Weights of a small GPT-style language model, trained from scratch on English Wikipedia: 11 layers, RMSNorm before each block.
Each number is 50 + 10 x the weight over its row's rms, rounded and kept within 0 to 99. Layers, rows and columns count from 0. The size before them is the row's rms in percent of the matrix's.

# layer 2 MLP up, 192x64, rms 0.409, rows 136-191, columns 0-31
108:51 45 34 51 62 39 63 59 64 47 50 65 68 44 44 54 49 53 49 69 44 54 31 45 41 57 31 49 61 45 55 33
103:49 38 54 49 73 42 64 64 37 54 47 52 56 63 58 44 61 50 54 52 44 39 53 50 56 37 51 43 61 54 61 69
093:53 45 49 46 52 35 54 63 53 38 67 51 37 36 51 48 38 50 58 39 61 65 40 45 45 61 51 49 48 35 39 63
101:55 52 71 50 52 49 33 64 53 39 43 64 54 38 48 80 31 59 56 58 59 50 60 59 47 45 64 43 50 41 49 48
092:53 27 47 64 24 46 57 45 64 40 48 51 42 36 57 58 47 55 50 48 39 54 42 51 46 56 42 59 55 52 63 38
092:55 58 52 55 63 70 52 63 45 53 51 56 51 59 56 49 38 47 42 62 47 43 44 64 61 63 41 61 50 59 59 68
109:44 48 33 40 49 51 50 53 61 49 37 45 43 48 68 33 50 61 57 58 42 48 60 39 58 61 54 66 54 53 61 26
080:53 47 59 57 63 51 52 48 34 61 65 57 61 56 36 73 65 34 39 62 56 46 76 43 56 50 64 45 55 44 58 45
082:46 64 34 61 47 48 58 50 46 56 32 56 67 69 44 59 63 51 47 46 50 54 51 63 55 46 48 46 36 48 42 45
101:43 62 46 68 64 52 48 61 60 69 43 52 49 57 48 73 56 55 31 49 39 37 65 47 68 50 53 65 59 59 53 60
109:63 58 41 46 79 43 58 48 47 51 56 48 56 60 50 53 46 59 66 48 55 53 56 48 38 44 57 56 23 50 44 44
093:41 24 53 51 64 59 64 46 61 59 56 39 61 57 52 43 48 36 54 68 59 42 37 41 54 65 50 48 42 60 48 64
118:56 54 58 49 58 51 52 33 63 46 49 56 39 40 37 31 48 41 54 59 66 63 17 46 30 49 51 62 53 56 44 53
099:26 60 24 54 68 37 44 63 43 36 62 33 56 45 56 38 44 58 62 68 40 40 63 53 40 55 53 46 61 41 39 53
096:62 57 64 52 63 50 45 59 57 55 64 68 52 49 59 55 50 41 35 59 53 50 56 34 69 33 56 60 59 43 65 41
102:51 53 29 64 49 51 44 49 40 53 60 40 43 56 36 39 35 57 62 51 30 58 62 53 54 59 53 34 72 61 41 54
098:46 40 66 52 37 49 47 28 48 52 41 46 57 51 40 61 35 57 57 51 45 49 51 39 58 41 39 58 37 59 33 38
099:53 47 53 48 52 32 66 64 46 45 53 46 69 52 51 45 49 46 54 38 59 69 48 40 60 43 29 61 52 61 45 41
091:48 31 30 45 31 38 59 54 46 49 51 63 45 57 63 38 45 54 57 57 62 61 34 67 58 53 48 47 47 48 39 61
091:50 31 55 55 52 49 40 57 48 41 50 51 42 40 48 46 64 27 57 48 55 30 63 38 66 44 51 59 62 66 43 62
112:47 66 47 46 83 47 45 38 44 69 65 55 54 42 58 47 59 48 63 51 57 42 47 54 43 39 42 27 57 48 54 50
101:37 42 48 64 47 52 51 36 57 58 43 58 56 51 44 42 39 38 47 41 52 54 55 53 69 37 49 60 49 48 63 57
107:55 42 45 55 46 64 54 38 45 38 47 66 50 43 45 36 57 54 61 51 62 49 62 62 28 59 48 62 43 36 58 61
109:46 63 47 57 61 55 27 43 45 39 49 55 42 51 61 37 57 60 51 34 72 71 64 46 70 49 34 62 48 48 50 56
103:60 57 40 64 55 56 53 51 69 51 32 47 55 37 52 63 63 48 48 50 59 41 58 74 66 47 41 67 45 42 61 45
108:60 62 51 52 51 45 42 42 34 71 36 68 38 55 38 45 48 42 42 31 50 61 54 58 44 44 48 64 51 42 47 58
094:68 43 35 62 63 34 41 53 53 59 49 54 35 42 59 36 42 44 48 33 35 50 61 46 39 63 47 49 61 67 44 63
105:71 50 42 46 66 53 51 61 35 45 51 40 45 49 48 67 42 71 62 52 56 60 64 56 48 67 52 53 48 62 57 44
104:61 50 52 71 50 51 36 61 46 35 54 53 60 50 54 63 71 56 56 38 51 46 57 55 40 57 61 41 57 62 39 40
106:57 55 63 47 56 55 63 61 30 44 46 56 39 54 54 66 53 44 53 48 44 40 49 71 46 55 55 64 51 62 35 31
081:54 44 35 46 62 69 68 51 45 48 52 43 49 48 54 49 52 48 53 58 44 57 42 46 63 50 44 62 31 66 42 42
119:50 62 55 43 58 47 55 72 57 39 51 46 37 51 42 54 60 67 72 33 56 48 54 68 64 54 50 57 62 35 53 45
085:42 56 41 46 49 62 52 53 37 47 49 60 41 56 48 44 50 42 58 38 58 59 54 54 54 46 57 50 35 65 49 53
114:50 47 39 60 37 73 50 49 43 33 57 53 46 40 51 42 51 73 68 40 57 56 57 41 36 45 40 56 72 66 49 51
106:55 44 45 56 52 49 37 55 36 69 65 59 56 42 41 34 57 53 54 44 65 56 46 69 46 48 47 53 51 52 51 43
099:65 49 50 42 48 45 36 48 53 39 45 65 61 52 59 63 56 49 41 55 52 55 51 41 59 44 51 60 62 38 55 72
086:40 37 41 51 49 66 49 44 43 61 51 74 61 64 44 43 51 55 67 71 57 60 38 50 52 35 41 36 57 46 42 57
102:49 80 45 61 42 50 42 44 47 43 51 56 43 43 47 35 45 60 57 53 52 72 67 46 46 57 60 45 53 48 47 73
092:55 60 39 63 42 67 61 63 70 31 64 46 44 46 65 57 40 56 62 40 56 54 67 49 51 28 59 64 53 60 44 49
096:33 60 34 60 47 51 61 47 54 39 60 53 53 50 65 59 45 59 38 35 36 52 62 46 37 55 48 65 51 48 41 44
090:51 58 52 64 42 65 58 54 57 51 54 47 49 52 58 57 52 66 38 48 46 59 70 46 55 54 49 60 59 56 50 53
092:35 63 36 44 64 40 46 52 25 71 45 40 32 46 49 60 51 48 54 44 49 49 41 43 52 32 60 55 53 54 36 54
090:52 32 53 52 61 42 39 50 52 72 58 64 39 42 50 48 50 40 50 44 50 40 50 49 49 52 46 68 58 43 46 37
105:48 42 54 45 49 40 58 48 63 37 66 41 66 44 54 36 40 50 63 43 56 37 57 73 64 41 51 74 56 38 49 44
093:43 49 37 75 50 58 59 31 46 57 36 52 47 49 64 45 55 26 49 47 40 52 51 57 49 49 31 34 38 47 51 42
087:49 56 59 63 45 50 27 57 39 57 59 59 45 64 34 35 65 48 57 54 65 46 54 45 60 45 60 47 52 37 55 49
096:49 41 58 54 47 45 59 54 47 41 34 66 35 38 54 48 43 52 52 50 36 73 39 49 38 49 50 58 56 57 53 66
088:40 65 48 58 45 57 41 52 49 47 39 45 49 49 38 52 63 56 46 58 36 70 49 51 65 52 69 55 59 44 37 50
075:52 58 54 57 58 49 31 41 32 70 64 43 79 60 40 32 44 50 50 57 55 40 61 45 44 72 52 57 39 47 39 48
102:57 43 57 53 29 41 52 45 58 62 40 66 50 50 40 56 23 51 55 50 48 40 45 47 65 52 41 56 67 51 79 61
120:63 50 39 59 49 35 51 61 64 65 54 48 46 42 33 68 59 48 40 64 56 31 52 47 65 53 45 59 49 51 45 42
089:62 62 37 40 62 55 43 42 57 71 52 65 48 53 53 36 52 53 60 49 57 43 35 50 36 45 66 57 49 47 70 57
112:38 43 41 61 55 57 44 57 63 62 47 48 66 60 56 54 63 63 40 37 50 55 58 53 41 55 55 43 45 36 56 37
078:23 43 43 48 56 40 61 57 48 41 49 56 39 51 47 56 50 51 45 46 38 54 51 40 72 55 45 54 39 76 64 40
087:48 30 54 56 43 49 67 52 42 54 41 49 47 45 48 48 57 52 67 40 43 58 65 53 54 49 36 64 60 70 47 48
103:71 33 67 57 49 54 55 55 25 49 55 69 71 60 64 50 41 45 57 59 51 40 52 62 34 44 58 49 45 35 46 48
# layer 2 MLP down (transposed), 192x64, rms 0.374, rows 136-191, columns 0-31
098:51 51 20 61 55 45 47 55 49 43 65 61 56 49 54 64 46 39 59 53 44 50 59 52 30 56 60 44 45 48 58 40
104:65 43 53 65 44 35 51 40 60 59 57 45 64 37 61 39 63 53 54 48 31 35 47 49 59 54 52 61 62 46 62 45
089:62 51 54 61 52 60 61 50 76 59 41 39 70 63 48 52 59 50 46 64 44 50 50 43 37 55 39 39 34 46 54 44
097:49 39 51 54 74 47 42 41 45 57 62 51 51 51 45 43 52 57 35 59 50 33 47 63 56 39 47 53 56 64 32 56
100:61 58 41 61 42 32 43 43 46 37 51 32 53 41 43 68 62 33 57 61 43 56 38 50 43 47 54 70 45 58 39 52
087:55 45 63 56 45 43 60 51 72 34 38 55 44 46 45 55 50 62 69 59 52 64 49 60 37 71 65 59 58 50 46 62
104:54 42 44 39 36 40 43 60 54 31 60 36 47 66 58 44 40 45 68 49 61 60 45 41 45 50 50 41 44 68 55 58
084:47 27 64 58 43 43 50 54 38 43 60 46 40 51 49 45 70 47 40 47 47 54 43 54 42 39 41 51 38 65 50 61
098:45 46 60 47 57 48 53 51 68 70 48 48 46 48 61 34 45 62 38 41 43 48 49 35 45 32 44 56 50 44 46 63
092:58 56 52 53 53 32 45 48 50 33 46 56 47 44 39 63 63 54 55 52 44 40 41 33 61 48 60 65 39 42 61 58
109:41 45 49 41 40 92 48 50 59 45 36 43 50 51 49 50 55 23 54 53 60 49 43 67 54 51 50 45 62 46 49 58
094:54 45 40 45 36 64 57 62 45 64 36 49 43 66 50 65 41 28 56 41 53 56 51 60 46 73 59 44 45 58 45 53
100:30 45 67 42 51 35 50 54 70 61 38 49 45 39 53 39 46 51 50 64 58 64 48 53 54 53 47 41 62 25 42 46
102:62 69 57 58 55 71 55 42 59 46 36 58 49 57 47 64 67 56 42 53 50 57 39 65 53 48 60 26 38 58 45 64
096:42 40 53 51 66 48 45 40 27 54 49 36 46 52 71 57 57 51 41 57 54 57 39 46 61 56 41 55 45 57 57 52
092:53 63 63 66 52 49 38 57 54 42 64 52 67 54 48 44 48 38 45 68 57 62 60 48 58 67 53 46 41 45 37 53
105:43 43 71 53 45 55 47 42 58 64 47 50 43 70 38 59 14 58 62 57 45 46 52 60 54 57 53 56 44 44 58 61
096:49 57 36 66 46 62 44 52 63 48 65 53 53 47 49 53 72 56 35 44 49 62 66 34 36 22 51 70 58 54 47 40
095:55 47 43 41 52 46 57 55 30 46 51 58 36 37 35 54 43 63 50 54 75 53 46 47 52 41 60 39 43 64 50 52
097:53 46 43 25 58 46 53 33 30 59 36 55 56 51 45 54 47 62 35 67 45 42 75 42 43 43 39 32 61 54 62 48
107:54 61 50 63 27 50 65 53 46 39 35 63 43 70 47 57 42 62 57 53 55 49 59 48 60 66 47 47 48 38 46 58
114:54 49 57 51 43 49 59 58 53 61 44 55 59 39 52 64 68 65 49 44 67 39 55 54 68 67 38 55 52 43 32 69
108:53 60 49 61 45 55 52 55 36 54 42 47 57 52 45 49 56 56 72 30 66 38 44 64 45 59 40 47 42 49 56 64
097:54 45 40 51 41 50 55 45 43 63 41 41 53 48 56 51 39 45 49 68 42 53 51 55 44 35 46 51 52 53 51 36
107:53 60 45 46 25 57 47 41 61 47 51 60 59 47 39 61 69 52 63 54 56 54 65 70 51 41 30 60 35 42 53 49
114:53 57 56 63 53 62 48 60 37 47 42 37 29 54 47 52 56 51 49 35 49 47 44 56 63 48 58 47 48 26 50 47
102:46 57 53 50 37 51 40 42 36 44 45 30 62 55 32 61 72 43 30 65 62 49 50 58 50 47 62 46 56 31 44 54
099:52 49 55 25 49 61 48 54 67 49 57 64 53 48 31 66 58 22 47 64 53 49 58 51 59 60 49 51 49 49 66 43
097:43 62 71 53 46 57 51 68 58 53 49 53 57 51 55 46 51 60 40 36 52 56 39 53 72 54 62 46 56 52 64 64
093:52 27 52 40 64 59 43 35 57 51 58 72 51 54 64 36 59 59 59 50 38 40 58 64 60 64 51 49 67 50 41 40
090:61 31 50 48 43 38 67 44 43 51 57 52 49 57 53 47 80 52 58 51 49 47 43 44 43 55 55 48 59 59 37 33
105:35 52 60 51 37 47 52 44 64 62 47 59 46 31 53 54 52 42 54 54 59 45 50 72 47 48 66 39 64 38 74 52
096:45 50 48 26 58 51 52 60 47 46 37 52 25 48 39 51 45 58 51 51 51 51 29 50 55 68 55 52 34 63 57 57
113:50 43 48 24 62 43 46 57 68 59 41 68 34 49 49 41 49 38 54 68 57 51 66 50 44 37 60 43 36 41 53 53
095:65 45 47 49 38 46 49 53 65 55 41 62 43 47 55 44 58 37 48 72 43 50 47 54 44 27 56 51 51 52 46 35
115:59 60 51 38 55 66 41 55 47 43 51 47 34 41 62 34 51 48 49 59 47 42 57 45 74 52 49 45 46 52 50 70
090:44 56 48 50 63 43 52 66 43 43 47 58 43 56 47 52 31 69 52 58 54 46 42 56 46 64 48 56 40 73 64 40
112:51 58 34 53 59 55 43 37 49 52 31 47 62 37 55 54 36 52 40 44 62 60 51 45 39 51 34 65 46 38 55 40
102:56 44 38 71 30 50 48 43 53 50 43 50 35 45 50 44 42 30 41 41 47 37 45 52 36 65 62 54 40 78 62 46
103:46 53 56 53 41 41 62 46 40 31 47 52 66 63 56 34 49 28 45 50 58 47 39 55 67 41 60 53 61 51 40 59
102:70 36 45 67 60 57 32 55 52 53 36 53 39 46 41 43 47 50 48 66 64 73 44 58 47 46 51 48 63 58 37 51
095:53 80 42 43 35 35 37 54 43 34 45 55 45 46 60 61 65 38 46 46 55 70 48 39 47 65 43 30 52 38 54 47
090:52 28 40 35 48 45 55 58 60 51 62 48 70 35 52 45 47 48 53 43 44 44 50 66 34 64 41 68 56 47 48 64
100:64 55 58 48 54 48 37 48 43 60 42 47 29 63 43 55 44 35 28 64 42 45 58 47 51 63 53 25 52 42 52 44
097:39 58 40 40 39 55 80 52 53 47 56 58 51 60 61 51 44 34 42 38 51 70 46 58 34 55 62 56 53 69 50 48
100:69 44 43 41 57 44 48 56 45 42 57 56 68 56 38 44 41 55 66 55 41 52 48 56 64 50 50 39 52 34 44 64
102:64 69 49 44 58 67 60 56 27 46 44 36 52 45 60 49 38 37 31 38 64 49 62 52 58 50 60 42 56 30 57 51
089:57 66 52 52 48 48 43 40 55 62 53 54 33 40 53 62 54 35 45 53 38 53 58 56 60 54 49 57 59 46 46 63
082:52 58 56 45 76 52 49 47 39 58 44 53 52 52 56 55 41 46 58 55 56 56 61 58 58 44 59 47 53 60 35 59
103:57 47 60 46 40 47 54 44 57 40 53 61 52 48 62 52 49 65 39 62 59 68 62 38 70 50 66 56 56 45 78 37
118:49 40 53 67 52 45 55 51 55 59 58 43 64 37 50 46 55 58 43 39 34 46 54 42 49 42 49 62 56 54 42 57
094:63 38 57 69 58 40 46 54 51 54 50 54 65 52 50 41 33 37 54 50 48 47 60 62 39 66 57 46 46 52 51 50
110:46 38 39 50 61 51 60 49 59 48 44 38 62 80 62 51 63 53 57 52 42 37 48 47 51 74 37 50 55 48 47 40
086:42 45 41 50 73 40 46 43 57 55 60 50 52 41 41 29 45 43 63 56 40 48 52 60 61 48 33 55 54 38 68 48
095:62 58 54 45 44 55 63 32 56 55 51 45 57 54 45 55 61 58 55 56 60 40 58 51 44 54 60 44 45 78 45 68
097:22 70 52 52 49 48 55 65 69 58 49 49 36 46 26 31 50 61 47 31 49 55 47 33 55 70 49 49 48 53 54 56
# layer 2 MLP gate, 192x64, rms 0.41, rows 137-191, columns 0-31
100:53 45 50 52 52 33 48 47 44 59 41 49 58 63 60 45 54 60 43 43 36 33 45 59 57 32 65 50 63 67 69 56
085:56 45 54 42 54 41 49 56 58 46 57 53 37 45 51 51 37 45 62 35 59 59 43 47 43 48 54 44 39 36 42 66
092:53 46 58 65 49 44 20 64 45 43 39 64 53 51 50 75 45 53 32 48 61 45 60 53 49 45 54 45 61 36 46 54
094:64 62 38 49 62 53 38 60 55 59 46 55 56 69 49 52 57 47 46 53 64 55 67 62 63 35 50 46 67 47 49 61
111:60 43 65 39 63 56 49 58 46 44 53 51 58 61 60 60 37 43 48 48 51 48 42 61 54 63 47 68 31 55 54 48
100:43 50 51 51 54 55 50 44 56 57 69 72 50 59 43 67 55 39 45 35 56 51 52 53 41 41 59 43 30 35 33 62
091:58 37 52 44 51 50 60 34 37 51 55 48 48 54 40 65 56 35 40 45 46 54 66 50 57 50 60 44 47 39 74 50
090:67 56 56 56 33 32 54 58 60 64 40 48 78 61 55 58 53 50 41 48 47 60 50 56 55 58 63 34 49 50 52 40
103:55 55 46 52 35 54 55 39 35 45 41 46 44 61 40 44 48 52 52 41 43 73 44 41 45 48 35 36 47 30 37 62
105:60 57 47 40 53 44 53 39 46 34 47 41 48 58 50 52 42 63 68 45 53 64 48 56 28 47 66 71 31 55 46 50
093:46 59 36 67 51 34 48 47 31 60 51 49 64 48 47 60 55 43 28 51 46 62 68 51 57 41 44 60 55 59 49 36
116:49 58 55 44 60 39 44 42 58 42 52 60 43 49 39 42 41 35 58 57 56 59 26 61 42 50 60 47 44 54 44 50
098:35 52 52 49 61 50 41 44 52 51 51 36 47 55 55 36 25 51 64 40 44 55 67 57 60 51 30 52 64 57 54 53
097:56 54 46 48 58 49 52 64 56 46 73 50 65 48 61 61 43 45 53 59 49 50 57 38 76 45 55 65 55 53 63 48
105:47 48 30 58 48 47 39 49 43 57 38 49 45 54 38 39 44 65 65 43 33 61 65 48 62 58 46 43 73 61 42 58
100:50 54 67 58 31 45 44 21 30 39 53 42 47 66 37 55 29 57 48 43 44 41 51 52 51 47 54 71 38 39 41 53
098:63 64 53 52 41 55 38 50 64 60 39 68 45 53 37 52 46 51 53 40 47 40 51 45 38 48 64 61 47 30 44 44
089:49 48 59 56 69 66 39 60 54 41 44 54 58 48 40 57 43 49 54 27 37 42 56 49 39 47 54 70 51 38 61 45
098:64 50 63 33 50 49 66 56 44 54 51 50 42 43 58 62 48 63 54 46 45 54 25 53 39 57 56 61 36 34 56 39
105:44 53 64 52 74 54 48 45 47 76 61 58 52 45 66 49 60 44 60 46 51 40 42 49 45 29 37 46 48 42 51 48
105:36 61 43 44 58 50 41 49 58 43 63 40 53 65 57 39 24 47 62 57 49 46 53 45 29 37 58 47 51 50 77 63
110:58 48 45 72 46 72 45 38 61 41 49 61 53 56 49 36 51 55 55 38 63 51 67 65 39 46 48 36 42 38 38 46
103:50 66 46 53 55 46 44 32 52 53 58 50 55 45 37 47 51 44 64 51 69 63 66 35 65 53 43 62 53 56 48 34
101:70 43 48 50 75 49 49 53 38 61 63 67 52 53 48 54 43 56 51 55 43 50 47 31 38 57 50 40 59 58 45 26
114:51 43 49 57 45 37 56 35 38 50 38 54 33 35 41 47 44 51 45 38 53 63 43 48 64 40 45 57 57 42 55 63
094:38 67 53 39 47 54 61 41 51 48 52 31 61 60 32 52 60 52 52 63 46 64 34 59 63 36 48 53 50 36 53 52
104:63 54 41 49 59 55 46 56 39 30 52 36 57 57 48 68 48 66 62 47 57 61 57 62 39 72 45 54 42 57 49 44
089:58 52 56 69 54 54 34 60 43 47 50 54 48 45 43 60 69 50 64 34 45 45 53 48 39 49 56 63 62 55 42 48
097:65 69 67 53 52 54 57 48 26 43 49 52 40 55 59 65 55 43 41 56 39 50 46 70 47 51 46 57 45 53 35 39
083:47 54 45 54 38 35 47 45 49 56 44 59 48 62 59 47 56 46 28 42 33 58 56 55 35 41 57 41 74 51 56 51
119:54 57 53 53 62 44 56 43 39 48 58 58 49 60 54 77 48 63 56 47 39 62 47 36 61 50 46 57 52 54 37 52
089:33 57 42 62 59 45 48 55 44 43 57 63 54 49 39 47 58 42 59 48 38 37 69 49 66 42 45 50 45 38 48 40
112:58 48 53 42 54 36 48 37 50 46 69 48 56 50 46 50 35 51 65 57 31 45 47 69 59 57 58 41 45 51 54 41
106:61 54 46 49 64 52 48 40 59 51 56 50 53 55 40 63 30 40 44 34 44 45 48 41 59 47 39 44 38 63 54 47
114:72 60 62 56 44 49 49 50 62 42 41 69 58 46 57 51 56 44 49 65 50 51 44 33 53 48 59 44 58 30 49 68
088:42 58 50 35 60 41 64 57 41 51 57 67 41 44 42 63 59 54 74 54 46 50 44 53 41 41 46 66 40 60 55 43
100:45 58 38 37 78 47 32 55 36 57 41 40 68 61 52 52 57 36 42 52 44 51 51 51 61 42 41 57 44 46 58 25
104:47 39 64 34 50 37 67 62 35 43 64 32 38 59 60 49 56 42 46 38 37 48 51 56 46 53 41 56 59 36 28 46
098:38 74 36 48 51 36 45 47 43 46 53 36 57 45 46 37 55 37 60 59 44 39 40 42 67 53 62 71 35 54 41 52
090:61 32 59 23 51 51 47 56 57 47 50 52 40 38 28 48 51 27 63 46 50 30 37 37 52 57 53 51 40 46 43 49
102:43 64 30 46 67 38 57 54 35 50 29 43 45 55 51 49 48 28 49 45 52 65 57 51 53 44 52 59 46 62 34 41
088:58 55 59 56 74 43 43 60 34 58 50 60 24 39 48 47 54 40 48 47 42 55 50 43 44 45 50 73 60 42 41 41
100:40 35 43 39 35 45 59 47 66 33 60 49 61 55 47 42 41 54 68 37 49 34 52 57 68 47 54 73 48 46 54 35
096:48 46 51 70 58 64 71 70 52 30 39 61 54 47 60 61 67 47 45 41 52 64 48 51 58 55 56 31 62 53 51 39
090:53 53 42 65 68 72 51 40 62 54 36 65 74 60 35 61 40 39 44 61 50 44 48 48 50 43 69 49 38 41 60 53
101:42 38 44 56 52 54 56 52 44 41 40 69 40 33 42 49 46 58 55 50 45 62 41 45 44 54 44 57 43 47 55 60
090:50 72 53 61 29 63 43 51 43 41 24 63 46 41 33 49 64 55 50 41 37 72 42 46 44 62 55 59 60 42 42 48
084:44 44 40 49 46 41 46 55 60 46 61 35 44 42 56 64 52 39 59 48 38 50 42 51 65 31 33 40 62 56 43 60
101:56 58 38 38 59 52 52 41 39 45 63 69 40 47 42 33 69 59 40 52 42 52 50 38 47 37 45 54 68 40 57 63
141:55 42 47 52 54 49 36 64 36 63 43 34 51 48 39 36 45 56 60 37 45 56 50 47 59 46 36 50 43 52 41 39
098:49 44 49 67 49 66 43 69 47 65 34 46 55 40 49 55 64 44 40 48 34 65 71 32 61 59 47 49 45 56 52 53
104:53 59 50 65 41 58 44 57 33 48 23 52 47 49 62 59 47 34 43 66 40 48 39 38 55 38 52 71 41 62 70 65
084:54 51 45 52 69 47 55 51 29 55 58 66 43 57 67 49 51 55 47 57 37 45 40 55 51 53 43 61 49 45 67 60
084:45 42 48 45 46 50 62 57 34 51 51 53 59 51 47 65 53 53 58 35 40 58 62 57 47 57 35 57 61 58 54 37
099:78 34 65 65 48 50 45 55 31 48 55 63 77 53 64 50 37 42 57 56 51 33 47 61 41 44 54 43 48 42 45 46